{
  "n_layer": 20,
  "d_model": 256,
  "n_head": 6,
  "n_kv_head": 3,
  "head_dim": 64,
  "d_mlp": 704,
  "vocab_size": 2048,
  "activation": "swiglu",
  "norm": "rmsnorm",
  "norm_place": "pre",
  "norm_eps": 1e-06,
  "positions": "rope",
  "rope_base": 10000.0,
  "rope_fraction": 1.0,
  "qk_norm": false,
  "attn_scale": 0.125,
  "bias": "none",
  "tie_embeddings": false,
  "parallel_block": false,
  "init": "uniform",
  "init_std_qkv": 0.0356,
  "init_std_o": 0.0046,
  "init_std_up": 0.0356,
  "init_std_down": 0.00339,
  "optimizer": "soap_variant",
  "lr": 0.00701,
  "beta1": 0.95,
  "beta2": 0.95,
  "weight_decay": 0.047,
  "lr_head": 0.0136,
  "warmup_steps": 200,
  "schedule": "wsd",
  "decay_fraction": 0.597,
  "decay_shape": "linear",
  "final_lr_fraction": 0.1,
  "batch_tokens": 262144,
  "seq_len": 256,
  "doc_mask": true,
  "train_tokens": 832600000,
  "steps": 3177,
  "dataset": "wikipedia_en"
}
Each number is 500 + 40 x the weight over its row's rms, rounded and kept within 0 to 999. Layers, rows and columns count from 0. Numbers have three digits each. The size before them is the row's rms in percent of the matrix's.

# gate: layer 10 MLP gate, 704x256, rms 0.187, rows 158-175, columns 0-255
# up: layer 10 MLP up, 704x256, rms 0.193, rows 158-175, columns 0-255
# down: layer 10 MLP down (transposed), 704x256, rms 0.183, rows 158-175, columns 0-255
gate158 105:548528569506510458523535434484512480513550490515506548522453550591533543532514529418510473453501551456498491592507559508501498484546527498471528522558536487447491511498517495548479502515564508470494594450455587469427486559523448482570483462506514516462433480506563558582525505478467430482493503503542476528505549490424512509514609482517502545574537477471519430486553503511521514556483555473495432536531418468530520522507489464527455512515563539456507547448515494488436509462496507529536558462430474446474471530474516519540558483447522445549436545566513484498509540460505460432555477525498563557456478524529526598539491431523510518486460454507443452521473471550511510476470514499491557474494546454485554569473523531485451475489614477466533530498456520469422469445514585
up158 103:551509531471478483483469569515528538508463470498542552445442472485491485468521523523447468551623547516484478466421432441505512458486512457464467540542483461549482479512459445484484437447521514523485508509505477506497492457540578448527545487551540453532523575496515542465477496485506519538536567545460437546454442387505483502481575536536569480478473509486558470516434500566544388431433444451552477476491449462479454496530516498535477516505496423491516482488390496497509517532516555482467453531461465571454550489484513430504407460473516525491502527496514495489476542458500489460489507454455502500523531426489494434498535552578480523488434534478533503486502593519524483507502488559471471504466557506559529505440525437601529469511428566579436473539447502492506483506532513
down158 105:505508443536508500497519582490494485519609492498527490458464534452464463488506478513516491522522494467475518472585534411494492486436525528501500504601562542581473460490489496447534514435510483499541465498465558554445453479504470584531512517529554559516494485494412490478447527520536580514522424555495511527474461506577451525534513519477541460486459512456498516486522486487522558483461477526478500512494477487483510538405528496563411395489448444523466519487531486503552482520498516482474442468475376516554533451537464545541469448502479518394498471451535492471439479489525516459535475476545528434538416523570570481474572584602512565516477457540486497532531515544478488486463433493531456535497454482459493495508490443518458552413551542482498492496450497545461502546544478
gate159 105:549536551524556475512499589497590536478448489539491487493454511446448469462433491522550467474503476472518427492519512525568491436511440459503520461487476497513462493488535470458572585414502504470621495510475432586462479544469546511514465540394492439537501568533466547469561512514536550477501490457460540476448373549487477519498479445490433443570511495493494453511498495515506458409500448497506455519477525527481482485530560479575498462545569530526577455461503492473526501482511472481495527489486450489547447514494468478521492440463508542525510517501531527486488458466512477546534522486494509483457433468445463453596476450457467496568487490544438511553531478439518478485604489518480429511523538514568498426541558496518482554420500485499519476485447560459498544484534476
up159 102:491465482582471505477583504443522502423526531499554507510463528449500428464487484504538544456435525500542596516528552557460592539524543490489510528467479478483484484512487516491370448489503494505470505452536518486400557478455532550494490474444475494476463429463451442464526539563461514543522482459530518588518504511548554441513466460502505513464435573496486488481537529496525523472478513515443477520452503505602503532518509471475446432586496442497532463514509509538431482534442488502467506482517460482476456507471494480495454499522479502554513471577505480497537517508523497534538491491544511430542515515421568409496534469481439422501587508548554513518581531494527407532532492466487536530500530561572466485518417525504519547499550547455539422555510436529565525466526514
down159 105:466442495560531460551511530509456524411593502472546472518417455461477511455460488518470493549537541495589544431502402594435536570577455523498514469465476468496533509466462481526513438427481553463531523439513570451469518505476468570456557458507522585559517400487544406476488520488509577485529447524522512512480484470479574445528461478483507468484471522462459501471499529477471577484541434433471536404500437519514494499536495535482484536521503466519471511550496485502518485489526559474500426540510461471506540459524521465483504555470503460535443460468444502504521511489523486539528466528485538497513489498498521458515515527502433488584602474504522476454518470534467466467478567505533514471481470517492481429534530485504506591461553593521460440508598518526549470489531497
gate160 094:493438507503464557472484419520464494517485525486544501488503475431485524432469551462520501523533493495470454459422458474478558433544560527508493462480504567486515519508504468523435499495485495521626549508485423546522467544494477570541474466487587487497508576484436423465453477520496418482515538503467543462481523493550499449524511495569560526514527541476399492511492550549433436444493537490524489445503514454420487549491458453538516525497520474509462489522468443459471482439471559515499530493508523493508443533556546521494471472490496502416518463423480484473493501492500476520420497560525515522565495469541585505435490519555496565471530466408490519578559493505529504466511502523430491423509501463381491453440454534489438587539436506500451475575537513530485528505447470
up160 097:479518480543537492517522545484465461502444491474482509481549525526468545478455541430553549470477473442464488474431494478536459505453503513530464471521530484503473549441524518445503452522464486479467477589509565572555441449518394471581523506457515511469578509492482472459549463449532457538471467526469442511467527530474508509473484541509446461577456504511473513454480500497503465544465518490520531520536538514475499462527496528497549546471501451445489520515513476536462531440498515531458493614517483471480465490430425519480534446551589522568476517461474596457495489459470503519550527508495567426569507446512491346503492527484431499487555423468421491506554470504492487472586425541471429445486520512495518463481469507584546514567451477529511557481478525500493509539571581
down160 097:435479501435563495572498496581555542506411567584467433562477517544482516407463501539481554524506566547396515503562516413495475422454534457465549543546446561529574486453511470520424537528483520505507530507417454461468469565469556477512509501454440476505537500441464497546496507459519429429546479478504540548519525561508499484543559479489560448526528497477500447471517562515485492468513561471511484463485511508514529504481509500523519426465471500484531525509443519454540432528455494523407553461491467505449562531534526489532479487495493477473475525495569507412539501454428495486522494488434469551452440417510485596571514488483540459472510472495462502473539493426495435526446488540462485513492473567492474547488458517485475486480430514481535459501511495538484483523429488
gate161 109:455453462481535516423472513521473504444532460532535464498518493511440518522539553485500583494538478459597402563480517514481510485421493506542531552480450539510509467469424528487534506477533411513458487546578536477460484543589467435552455456483492545502484506526560551490552529526487464475503522459479474564499462493502487509590524482486534570484471509533524468485488453500517438474529596502548508509548573529516494519489514590457521504563517493559468467576511417539465518528495483495437554522529509498476462405528485517521466507496526500511501508438484485470515427567495442474489499542547574537453470565520488507545534520522500525498440500489427478430519420516447480535423458518437567487545486450477552503504465499491509520505615456521575503511419500543475559439510460
up161 098:481458481497476409510505491488504463484555474488404447530522461508523514503543490518476563551560439497471443490502512519510487551516518525517478510506459530459532537490457458448446501489501464445463522566621603542531507451486446518417474489584478533457466512511563506528480523442465500393436437466533541518541485488486506489526496501533413522467552581453501481554513541422503472467438519548464449462597546499501474466508485503472489551482518562483479429515513470588523502512501489502481468544543561552515376433482518460466448481509508478446494477512493532502500439520504387535482459535486481520436437525490506503477530467499506448472426523443431511523486524460540523496472500514434465449447522506478508521535464503455443466453565467533555497498524470591459478454466484
down161 101:449523454580535446412480511479580421419461495520486471476571500475501527422569569469554545489534528539448433497499503536445512580472516497552492524456463515521504559536509517542465484456552503532471529489541499544488477475484507453466536508527370515433468517496561545449453515487530400508484476443423521475484538564448463488539543456560557513508515511524540496450501484498597507540501546516493465547530495475511486465539511526486539449405527432516479486507548479518466573541515510503494539534538530548459505547496571544498496526480519448524501483446500607480523506507492526486519505567549452486507493464525470495473555495511555434425503496533533517399499491426490488428526527507512530524465483554550603536552501531535490482537528494461532530529557452531551550517538528
gate162 094:525451550513446495487626487491420512515457480575486490446458450438494470621506466496495542535472470555473512512433545527506469490540477466463462504464523502449563488506501520454564507499514367463512531521541485516500510446546490416467500461516519529460444559544503487492556536439479535498508494496549550440416534514513484494530460529472449482497503530569467573490439531508474506470534484486475470531548459498535544509511524532547552465518487455537516537566501509479503498549528484500493463486524468520510461454450544509515439536496496521527527457459506512513493561453398453500446456542412481402526425474493430501453545400481494563465419436484491553563552466501551502572476490549526466504435527447542496436438501513506496529477426490550474485460468546501526515509524547
up162 095:527528502424538580501476509430501495497519523550494520565555516553461503486515465523434483394507554477432468494495444497467487473443537471474489489561503525547445504579551492522500489425527587527460537482480501528465439497442443591576520537486503491534483552499555470492456462505390457450522548480506475476465486471462542531518581518424477493503465444463539421485511492495554482542550566569504502532538444448458494521484512528563439541480543452491456527444370516491576542525468480539512519480514432502468476518486477463405548546460473503518489449521553571477486493513485455445496433464510556445459533496449508569550495528514588479491455511475486475441484526471430533492527562490521501467451539569490524497507542496523485523530465510507468537516534538511500463470462442
down162 098:483551530414480512466436508494460488545522516552498453533442452437443477507510507538525508498492465476455524475489414445421480485415505496519520476454460507483453419486576482472476518498508493449581511544460547514536533530500564469538517564553501460560484554538553498477466498492527486485461493457512476467427541504567456442448507528431481516577411480515474462517537535516490464473545473496555511488485463487461488487469489463478486472519491509453515534529526557549518493470432463449445585459530480511521516575482460483436495539507578427549517449444471544468426467542498528642460545504507500482477503477553479471542463551498541470505564506483468520553507571558473546443518474489431526493464534490520501535553531531505510617506452461418518463496487542471561467460583513
gate163 102:521526510497563490550484520495457507501544446450541524562494437537529394514511476407615578444518491490443448579537476488434555508461537436496438465538517526489482553524416515449550475498435510446511470463473423483539471460462490490541441536475536520492446490477478489403568547477513450523509448512486576479502538448511463533550454519482412507530437517468473496561502488533530495514424509486504519516513422495534472511529484527530438529460490500549490472434462494576501513505513504470531464477523459528491526523579574430502507515536498587453451490553480505479437577560525486520548524535582516529501491526460501460502608538399521511540543531472483471485516542558494485428525475566468478490462516488526467465491499521461559476461529505461535516506530476481504467506567478
up163 106:472502411475446515496539497484514429538483506431507482482443547534478479431510493450536495507481510459477466529504467493527424543504515519527446504549460473487523556511506469440541512518514468515486422518519400494514582498519487496529513410551478524547540515471514592483539470558492469551488501502502490471559532501464463500483505504551503488377445475490470508556468458552480479549493486467471511530512473507506415534533476470455498525451513437562481502464508450528513505495437462519442482482526431509505449511445532481453461470488475513495476512554426432505479501478476534466518491460487497467525494570426461474490494598456402462554457517538580465521498443527477513518479464430552489449511578434547476443476513470560553429479541379423412510475449421497544476554481544
down163 104:444527476520501520513544480468538481529450558448515455480473483507494425582502504447508505464476532440547497446454476554426516523448516468512540502555441541520508551507483541462511511505506442509429435483577424539498499475537480518533524519530572427558496545405576550484442485543459457502518529472471528414509508470544515500453569560490494456447494510582499484543487530526430585558441476495519588521525417552520478434570505467487451479471508520568518557510514478498525531511484497469400484538497532503462503471529494476473461515548410498562499522492488535529453463517537538490558478488463482496507500542454520535556512541441481468484426472438514468554551485491388506485540512482511501504441520478521503497467535505473590490434525400475517527569494451451517427543494474
gate164 100:501498489447472458456494548508452525527535566543504503519484467470494479462475503488471495474529473502517524424521522516460510554471482535560491479493503550426429465449502465509434511525498544464603538544507493506536493519529432507563556455454469565528512502514431542420519437511461535521504504550454434550446554448552597638525520526507559492545504455576457500487452390538491493522492515462513490526520494568445532471454494492525509477519430478485542535472442560541465536490502582506498510565535518420473630504492476491528422483502454477474545434485557542565506504524466482540480416461560526443555493469529495514461441447508521483499484562504537564438524539462536475513486540522466421508507527441488429479483495495528541525567514460489469529496451508493511500535466496
up164 103:435544477506581526445466586577503515524529484462465475575495462508545557505502467435528447526520453541504460488511490445491506478513582500455496501515603499471519558487580361531477605497549546457494575497431501509528525495513475533473489491543455521479540504557435489539543556517511525524518446522482490453517532553507511526520482451494454371504480574514504441458488508452539551582555439572533443472478492440536519505444546531483482505489486523439512489458469466510507521481496558559543541528484491470437551509496506530478460479497465510456498454617504494493538501506526571495514439510501533491472466486509523496552561522455507516519578482486460547578454528557480472555457524475509462535477516544547503556504559574499512501530475454475582478452494460519527458448506517
down164 109:510503515494504524537485472588511491552574564490511457513499495484491536528484497529479472522500519573478509538590477414477543484538458433433411490585574503490518572498546498508441553485512536522526563523523506547465477520448507488526532479507549479524482465531548521555507487455562457522515457500465532441477511611537565443536570478505500472482488456513535447443523404452505518535568485589499517499525530457508480599520539472535472525516521468514488497421432518511482497498503482525522502561501531494449535493588544483496495473483463448537447454575529428465494426538519565548495454524480541461446457510477457475489544549406569512452619510459555542500515526500536513519524453469520503602506562558467493514487484528501545512487485473575511496481519520530568529563490496
gate165 104:487498463469517471516501505589539501470559527517479543515510572542462466414464636528514509480426474547527426458523511497572524497498536463541559449569477428512389505429463435476441485501490496493532510490461535506441496468495501451524545483471557459518510508487480524597580554488471551441464461476479523489518418484470573471509531515466449543491564568430538479549529430473565558489545418548542490544483479501489560537525464512493477497514446498490457541527548530530482481517574553533478518495457537397511546570469502517532453467532500485474476480486544544514453495497479542448510526487516480515427468542471503459553442523473554524553475455488494564540571539482532441558515561526545449523477475495469471471547545566464465483543468500551540459479474514529523484476487518
up165 097:433477496470484459526512587480551531496533503452479496449533545519505489406435541533483522497476453544507489427451513507529490510490556448505536451514514439433422480526496482524489479513501467527509532415450563536492519447538488463525566503470510488484454478501460545514487506507514560430473483506521595430540437473485550524559501495454518529501477521513543553509601533507464561552480524448534492539515493494522547528494452543513518566507513483515516537562504592475448490464593556516474530519507523448537535564495571562518471555571557517439459506435538600503533498442542512535509455560492495440563478482534460464545463451598520532468511412500417524549573547437550537532453527547522468483481486508477524507524531572452519535507446519522500492483522535449475563516474547
down165 107:532506465520462550494519449505471437536539444447505509594498443484528491557603445437485458456502493471512481542517460519401490481478502556465472565425499540557558517522510579473501486517441478496454441526536388444501480458478556553469468524545470517493485476454524447453483482469533429545484480508544434605440550518516460490439462459567537448478486475533517479481455504543517447502483538456421519475489477510562478468459493478490539489525532528491515492484501475491467539503457486470518482508496445571484483434479469501461550430471485525572513547507486419492482450570500507505499515476442485519540529550553509566457550456479374492431479548531541419482431455572457482449562460490495511501496533510541513468478450475564492531480558471482472526523510459496516423446504505
gate166 098:589515486498437489515392524469436543510481454470517499524488592552498522519456433479513511517508527550456465492458543527462500538510488455460504497530536400494517482473507532522514458483528556451459503525534550547523445511450554423498575574475493482460540523468602563491456503487572423487492473564538498553541544474549511478474490566501540540498571504444513513449496512484506506526546557526442396511494517495445521451395510520468480521503524553499536583474543499402499507564524523560493475525518518510502506475547489509521471565474499485552459521529540464495547556492453412411561505489456508478523566515506536522558550512527471488496507464433451441511465440507404543502443563490520497484467451545545535485523533511503447532476545502494571547443487500534460527523469540
up166 095:489441522520517492490462463473495485518527438504437496508375466537511478495486548482580586530477551531521507461405546484481528503516521458506510514507499438461530442524491493524562549574478436487490486506506467452571450468529483462602546514409455494441476450493467554477451545462424513468556536557476551479477443527551480551555574509541446486466465470508492503480518567503516478526417493471487462593521480519500474458510607424519500428475524549536496550439506495490442533470531564555500528521497488457538506471596535450492423447528498516445449526469422528513546501445517467518539534439477457544464523539441445505512589504479460484447462504449579516515517464458495515497476510502512501464504487471496492482495543574533467490495505545484507465549502428461492535510531430
down166 097:494495407546525512535453515495518434534526488475509402565505561513532494523478497498471506524464510448492519518455569526542509505497517547463500471516421443462541422497488368453485501507569489495481461503398453499500496495571541567553479527571461490506454538521540492540474502475514543507451519533574560558504495453529544491529555553555478500477480496435553501497517484475563478479481441431456429506500501458401527515502480494439451506539478526530525483483508531459549499430510500597488465490507449518571409437567536434505473466474552440556491497492562481477537552509494510450478507540526506526550441500456552516438547522495464460532596513551410531515525456504418488482434488475486471496438539510530499482469517534546456568470534503543555445513550491495511450513527510
gate167 094:488480541457571465468475508528481460465496522541462409549521546463493489468449589507512503487515537516485477550507506373590448510515437457476552483446511532468478440487595501525505493481562566588521489541455396540475540499540435499514482456535522413448467474485543514519458519511456471468550440529462461539481473480542508492468473538467499511512447517532501541521531489492482563466484479595522479500554437467551547547505452497499505511500533574488497547500471524483457493478513441522550478513469532474481507483482518524541554529488541547561511438493544567532380498475472500480494420516485512475458444422501515534515471545473520491550600512533475539464545504544520575493481494500474500487429482460515491481517539591549530606512550451555512518478532463452439513474520580
up167 102:474493471511533513484462552509567568534478473463495446478501489556497533548553509522484479521529525447475457478510514480544535506388531501462502474574553485456491509485502515471491521497520453518514423438479515548486574501593451528516444450453456450585550412489489552621533514520513533564507483475501496486468454584537556517419532468509502508456493449409517504486520506463500474488520453490568467509467497553445504488537512456487477573479518551537513494454411466499468522436519496540542537552520502495400468564557461541484506490500482461506492491480500533505466450534494508422491519572481478528530487494474497550471426473534428500469605500515544547489588492468558479474495436430452424419540464489582466542524524534511551474449505545498489503564449452500507459528529526
down167 103:565525532476447448401443544395465490484412448455539540439445506470445445451542483518439488521490503457482553432492442479482523493462487496452516450561469530476463458480525500499498528458515493428495460468541493569443467496502471445451504518561505562460557481498478505605499511476503473499436460531533522459451508543458494475461487466475490466441521438460532518495424460441450531460444459428485555533530487498482525579456543513517446556516542485496495501547475449497511471498460460506534558547505467463484542478493454482489462476554524548458523537542506450392435457561488538499393512495473570544509452480577471527491499426522486448532467487533515409545543548505525511528512434485499497484547461514558505509470427524534490478440491484551497473564432450519495507484452506
gate168 104:537557451467481575481512530480406502491427500431523549418522529547476548520489491447544530502488572524545507453478510515501522413460494500460521553465554394455491562466543481538506529504589514437527508532487515498489491533509479578477548477498497448526493482492441513497489494451444541505528476494577553505516447519469491487498501479473535537473462528483522517539589501532430511482475529537458451478448528528515574555504467527564520436549522546454431415558520567530502506448506517562433498431487418510411477479511594510499446527493527472472429473564442516485477464457480497497516491414502561543483454523461505517513463424535570559543507469504436533515510491500458512503569562488497506499555538508482549482475519453492493572494539513593486411502504499503525468473547440
up168 104:523468467469498533562465476431557474528563532475451553602524543384524476520457495579505509515484507487436530573501422527505477479485553506491408460529543418547448527422406531541492537455412511471527470468552558526482478506476511508502490499475497531463534560527506529477570485477451482550440544508526478524443523468488510484461470416477468506479546524493543513525545531546528533484514501485430458469505502526539611457518510572526494472495380475456472471442506457508528428485455512515531555549469546461446492556428564567503551468460518449492522503502462447536521461573500388556535459483469493462484484440599495505485531527531468458502532532470456490526510540512547514541488523544504475471534475517539486522534503495482436494511514468516519456486486546470569542522489508
down168 106:486524483478509475520456536431500442506567477496444497532509544476480494502510419497567458433479491474477486498542424512556487454495526498493482441507533521491475529480447508391495459454474456442541483495618505524453429527477499502486536461523441578413520503480476522435524567446503533529478501511466440503535492531450454552451444542475412458548509565519549523521516494546550589461525502473446517560512543470520510523513502529485500461475465535498562497482436526469478491486506509506570544538424476451599531514483500601486471474518589427501466505504544621496611498484505490487541473514517473513483509461471499468543518510476518469450513481510491439471504462509476533426544525551441478457518526502452520514578416509533487533541513417522486541480495526499535509479616478
gate169 106:453511444516518473530481500493489464516493536539547527486619541511508394554486496555519551536491511478479472397511496486550534495435554572564450452426533442488483494479463536532500521527504478539535512492507493495490444595513502496501552420492520488518499465545531515512482528484545468465527573493473523514586468494494529564470554545490487511582459466539470485492500539531483468493488447549430485465498568426469500556538526514552465461596494482482567483512445453593518514438527497532546509547437493473526480437518485513544489502452498443480584530467562458475444460458472544451549516531471553431469490494505476541501537567496521523460584504549548422517508498466599494526498416505539526570576540506468496570456503508512545512473537477489513531469466498481552477486543415
up169 100:463498494517433533490497486460497541452507510517517577580568455441523541491532574486502485508444542506519482588495540482555492525481483532474533554520516554574484417457496478489497524505431484531518531449475451487499393526514571533578516535460537551502512567478518484449502469523557490451554526494500471492589484505537472538466513444495424526485461527476423522508518474561564518449476568544498475557469507488524506477459467513515465498501523487568556453484585490545471512479493522445501501464494500519501472449413480431448493518503568575493498460512536527465507391531503520485523479507542522521451438532514469516527495504456500588449489506526481426513543534495508529567444526517464461448517412481510511582531533587550512579499480450514446546508402424504462490557571500
down169 107:490514466538479465450500481501546505562547514488455499577531509461515545490526553535448459433533518490578523553508562457472462516503542532508549477522532492565501512508509483482515422507470557582500553475535448513479472556453519504557540496469476548541631505492562504419535466512498474441513541435506521512509474481483524451513491453516565487466568566446483439514454458489602454488465538528557535597505503499490557471494495421450475529530531437562562469551547507506557444387529463484523488548501463487475506503492490533576523473537532481466450456464467505496475471409473474554492475495506515517415510578454479481552456508561523511498461569489525499567508499452480553540491506510484501434518451481479503561483498478575515511520538555554436577502438490490518532558447454
gate170 096:533477411444502518459536517512486535484460463434446546507506511553511555529419508482539541514423531495463528455496539520524589552465516525509542446472490429512553541544540504551466505552536469489525477549456495507538514483440462489518428495566471406498543484542498446559551500576499499507450555506472534559524528471518627524527511551546478568407449468564534503489477460536454550548462593467604553519494516489550506502521522454514450421528464485531572538514503530536521407444478396496469506495479534513479544479513525562479547516487503548490464527491436564471474488475507544522529414519567523463519467506468510522494496497430499540451468410502451467506538544480455456513517531483514445513561545525537529531454497514511503504495532489539481449527488489436450494525548469
up170 097:502481462486534482459473477476501503537552503539579453525410465509543536513505512515489450477500459568514506476547435503554456599550510508480496532520442559499510545539503525487500495536483582554493427452545396509513500480521555539505514487424475540476429529535605501477511524399439457485468540473446460529436462578481564448503502526510513463557537471522525533529470506528455522552437514510546464540437504467542522534480482555511426524479503459459507456472529489504420546483501523494534545477481480471524476444453465468451517538538516512521475455468487430551477556498561448479491539459497548531500442526549486508482547546487435481517523512551515495470432500430525519524472477545550561544489568530427476519550506481570448525496490582432476476529475531520389577526419500
down170 100:417484450487478468509550544448510524514558480478458455525460494527532525463464529480511505520505476533545501450457416511520449541467522560432473477480488565507515465514439520453497502538518508473581438562464447489471497486512557489557527516446490492501444481564566437528485495505460465492485476408531472491486467507457518545457561576507514477463446499481551529491443540574504513498470512507444508494521398450499560478528562514501507529530435496501534526433478456590469476516549418502517534502549569547571488429509526486490487560509532479566426445476466449555455522460468459512578495484467485509507456572578587477543487485484515508529492479549438471532507521425495528512468530488501510463528525442454378502424539515492438508517618508480514529566483479474487503468426520
gate171 099:474483480420519488507544539520485459452503482461475502521459537581507497439478505514459528514492467504479484542485532545534530480445512504472512496453532528464421526482490521492449433515549485510468450509461420470538550539573454487473525499561477490473483543512469489500503490504519442503477470494455504518534507514478458487490543527475558482431522432563542537449559478500433522485504428568556492515545480546482576449546580461496489520420516494482494615517502520494489445559495492480551409523416459486514444486481471452526488504574463569550511483590411481470567572492479461547540503505527498454510516477488460514530450499477527454478551536535529453495529432495565467462457547535447541517507400429482557493393484473466538543492502412535482573437446464503543479565566532
up171 098:497489476459491523485478527466505530565516539477460463486511478472462458520495563486546524523485497522487498518539575556547468546527555479583559472483478492491539525504544526547504484499473521414508477576519532436515521468434538478548506421487457539590532446496421511466429531503520521433505450486510497477465564477474565554538531502506530567516461506509492517531519491474495536516554522448515486542541526446491550609506498512436364552462493506478575467438481424486465423565455559442550519491516553569480546527510507484457580544412511512521436450467535511461492544454521502493589498577450556473501483549433546530511511480508529517484519524492565536517527506513501573452484537528560517480486510587510549448495447498547553545489506528462458519470489471536491507396534517
down171 098:551517442543432507480514531551513553534488491457459471502488505540563527553503542489503489508504453538486480440512550637523514531515557522498581518466491521469438562538539527508502525539484535530486486586541432492437494504522527542579459576503418535529532506476472484495437451520508586481551513442473487489539522544432436559547473521526491515497428486488456422427503563403498557542500504553444459525478512598553499473494505494438511475424581516454536484473525455498527516491505487516477515475529499408467589512508498585539483461535519476477567515486496541485505484554493477455565457456526533494554474467506518498473489502555464553453512508550486467548493520472488510521520451572443507515428484468539475516437532483525469447442490548458435450489447529542454476426522505
gate172 101:469488501509515534524488485531515459523488556471521517555532525532563475500482535466529559522455498493490440469515529455493515489434502529515504477467470503494493496514433570532513519454476527496482506553489566430418482534500443524526540470475494500536477465531469505498431448539516539449596468513585472452592541512540466496493501447514536529516474495509476490506510503517453473476433401535551429460510562492475473516541514511546465607462529593509586514577480459501471526492503395515517515459475498489520494526570485499456408453456505476523554493533544493505561518482457482526510479528463496549459546538533537487492514452574525469563512495521532471520467377455496399518522563487426540429544512488413521581517452487539504517506542470475480377466588548484477462455491495
up172 100:469571504466471535523527541474561590428446499563475457551507408521530549435532513475513490510527503508573505509466488437454493426468534506465427565471488511456498468466531529516517534428468439505501474500501508467519430451556496519556482503488550525566475485516555515457490516510382529514446540562537458500440569587480545493395411522500540512469517492487497446526475461550449396557520497463462514486536497511509489468529511443449518476526434482484521466539543532547501536486462490517452490478447521500518536463558431518504463548514495479563503480523574449516515457470537502457438571539465505516479489495480466517504546479543502465574546496511510455514552479472576524513529519480504443467464460409524511530495461537483442540548493420400536491487424514531519494506576538
down172 098:469450561483446514498522534535503459467450461531538472441451529460530516521453446473415524522514519493532465462526470420540481501504474544556573472480516444543527498483570508521587452447495461444454418456592531541444497534501521542463438465461559553448460472563423502518557493529486495508510487502581468419484425491489427532499558472439464488486504467466546516517503428547531515435511481517526537458463475589431422525506546454496514548471505512552509545488551536480489490503501483471503471394451487465534495546538545465474531516478565461552514463520462510466516470435477482540513478576513497422487470463541563504588481515512549466493481482528491527528469569540444498494478525423489568428563501454443435509497455516515534564506530498447478491472474522556523510498525553
gate173 098:524447476519410451411473543494437492503568427505632520421604557482485467494401530492444525477458610509429386440403537459509444483569492532514470489506509536500497581479540531516489488525490492496476507518570486510456462517537605582513501496480495476573466526549580553464516501549518484470478540559452491566500536476501461499522500491495531508506472493540470547515524454501525505528462524468520448410523475540475417452463548499465489460497547493448483533541535468505532460455524513516538501508489477492567561523583549514498480492495532547493425522458536467468500577480542459542499506508520450488512508446567474490490517463488504447510464427515491463464472459536504508513452499450439518548518537483433486479473469503498485452484493489477512535466529498437456527481510454
up173 096:498474500496512520530463483500450453539465472622607526559530414491481448425539534465465544509546463532457436477481468479447520570502485523512438503500523459513492488540533532516462485457524559473502460504584484568486578483541489544515523532465439471536428525579559535491529499472509481482525558547484461422525501515511474552505528484477555498551480494489447491478524443545567500422570482577432449470405446463573514515433453524491516532430491447456484614516489508522517570535479454484492515449445504503552559474573469517516532516486484480546499454490442439513480470516525512518495482506458498465455424532457524526486485477516445431534448467437473487473510447503560491418523499537450508445514542576554436499508465471478505438449492518507508454518510501468465515481548493
down173 094:490527469525529573481432487554502465561508464528428475431482524566483486478568477496602484551426510496487513481463485555469501451477508507517436553496516514540521549499504497502463514521496521501470484576454539557455555493462496395519596494484491501450538569494468474552466505483482595521407517510471484455459561474581510472460465484496469534486553564489472515537442573470494435567551490500490491479523482496498510497498458497456460432506555533521495511526508479530547514463457460501670518556527470456510496464496491464515463554526450534482566472552486488443473489462519585507496524578502556553529562457475497477493574563455556529462516546494552488495498479496566508515545527435541541544572550532521508512474442543497531442512548492457567574481479505502518461530498540
gate174 098:500560563429490457457439410507478454502498465529596533444460492542517496485494532501538486535480529475529492581552527487514522486466446523476557502523464452454443510413524425508518531543533453528470532505543536487495434510476459532488503539518509496491460518535555531496470537564524517458564495404459502574493471525460493465513503552515544458559497512543500596518515479545502526520537451506491462489508553491434598537511488554434474445538516477595463420551499570517591584498558490445412548546539495477492454465535437501466507505500494439487517501526547441506533489578525446499483439558558497513489464551480516479509405493434454455454492504472557527504544482527512452512501517554487522518464481530497560530504504464499436503454551452453480529548496485511490446465398467
up174 099:465535488518524578467549490483480466479532511491424590460480532513523495464529467486492481528518413527489509432492460471563498540528522504525563483516432500532514507557572507526495582431490581553487520480522525516508566482430508464462547535504469477501550504470549551525484455528479511487489507480475475495502519504534535477465521629510486520432529494485444531456604511524497504499494483523509458451510519456523516563418581467468518530473554495594443548458443529427484536496488527506469450476487555517482558504529507526472576580534539496530499526528472476472432467540547511525530522559546618540511503520508482526492510449613479468472398523551494567477481546477471491497538473503574481464521565469579492539427449443550471481413510563536534521492459473481490494541498530
down174 100:520474565491512511460487504488562449432527494524432527483515547539480520531465533452434527467489423458508529510521532525489486436482482473515486562452431499549498521501541483555498523507442517428563439473516436519450490500484456503490558507453499499497514512554540517451505496497499566500445535543505452443473509485473415498494531455498461469483440530506549398522588560528457634546548534451496468351436460490477531506416511531451588484420524508510455510523486508396477490525537493469489512500557526503482511520515479455480454442486512473453496505574438462471493575502473542560537554583441487510459477493519474538496455495488536478470510481510490564508461554517486453487472492472488492515598476478534539568526497536480441410480479454478503507444432456484549467520472513
gate175 093:478544566519520414469483483554453455471503450538551531435446565566550491479429522587535451480471471517434466454455476438466525514468508459470584511526436565427610480558526502489448502443537488475534532463484527477494484498513541440507547441417477490574526470524446556548452442544563494450476532533542516515554511566481486428499476539468513522439495484517462499521504550541515512471480529520509538541493502539433531493507432550489475599510522472530505502507496500468507533508478485518424495467539437484477507535431499484475479539477473492530489544492435494431477436501485578484466423482522504483484532415547477505489491473432565520463506495531518588480437512460513425522506528402513503491567514501457432515475547491530512529480514477599462504439503471454477483490466557
up175 097:545543500564462505513485495584483488453528402552508523415499534482526425510541516515509473513525424498503521417474537498507497450488527467507487416477501541511541489468518507526502546499501506539432496512440599484449448496478497487459499505499564464483493459520489462611443521419523495641481467455508555576479463459439527481446500458477557473560556508493542483481568514401520498483522532516537516481535497513506500524535582499511464444515558496497471497559460497561427458507506595467440481505415430451472561504500461469533525463466444507448536564557524505466461560536474492479492485483493496540571522466415556436491472523498576493503481490437446491525519562502508520432495484517499522482415537533514503508516536447525544473427510512518530547458484539460496517523468451
down175 097:485479446467463450517499428418536483570509562478474434476516512523469466474504503459495456498484547537518531472477463471423563560583507479540596472451539411476429522522473531474517482467492504491500535555439498475521508513494478523505469487528483528456536517590567467498508498522533444459547516476545439474416416549507549489464565435532499460512494519522477444538524491482519527556447465525515532544562461516428530528530524452499493470457481562468492492488511522527524560475522527539513468538457401537443581464507515592502525491537528539546554463544447456522476542459516585479464540545521499484470491481514509553510513533510450531507541491559514561500583499487453519494542466497453480489520383521437396503510494513449506544520539465427504571456540543556420526502475460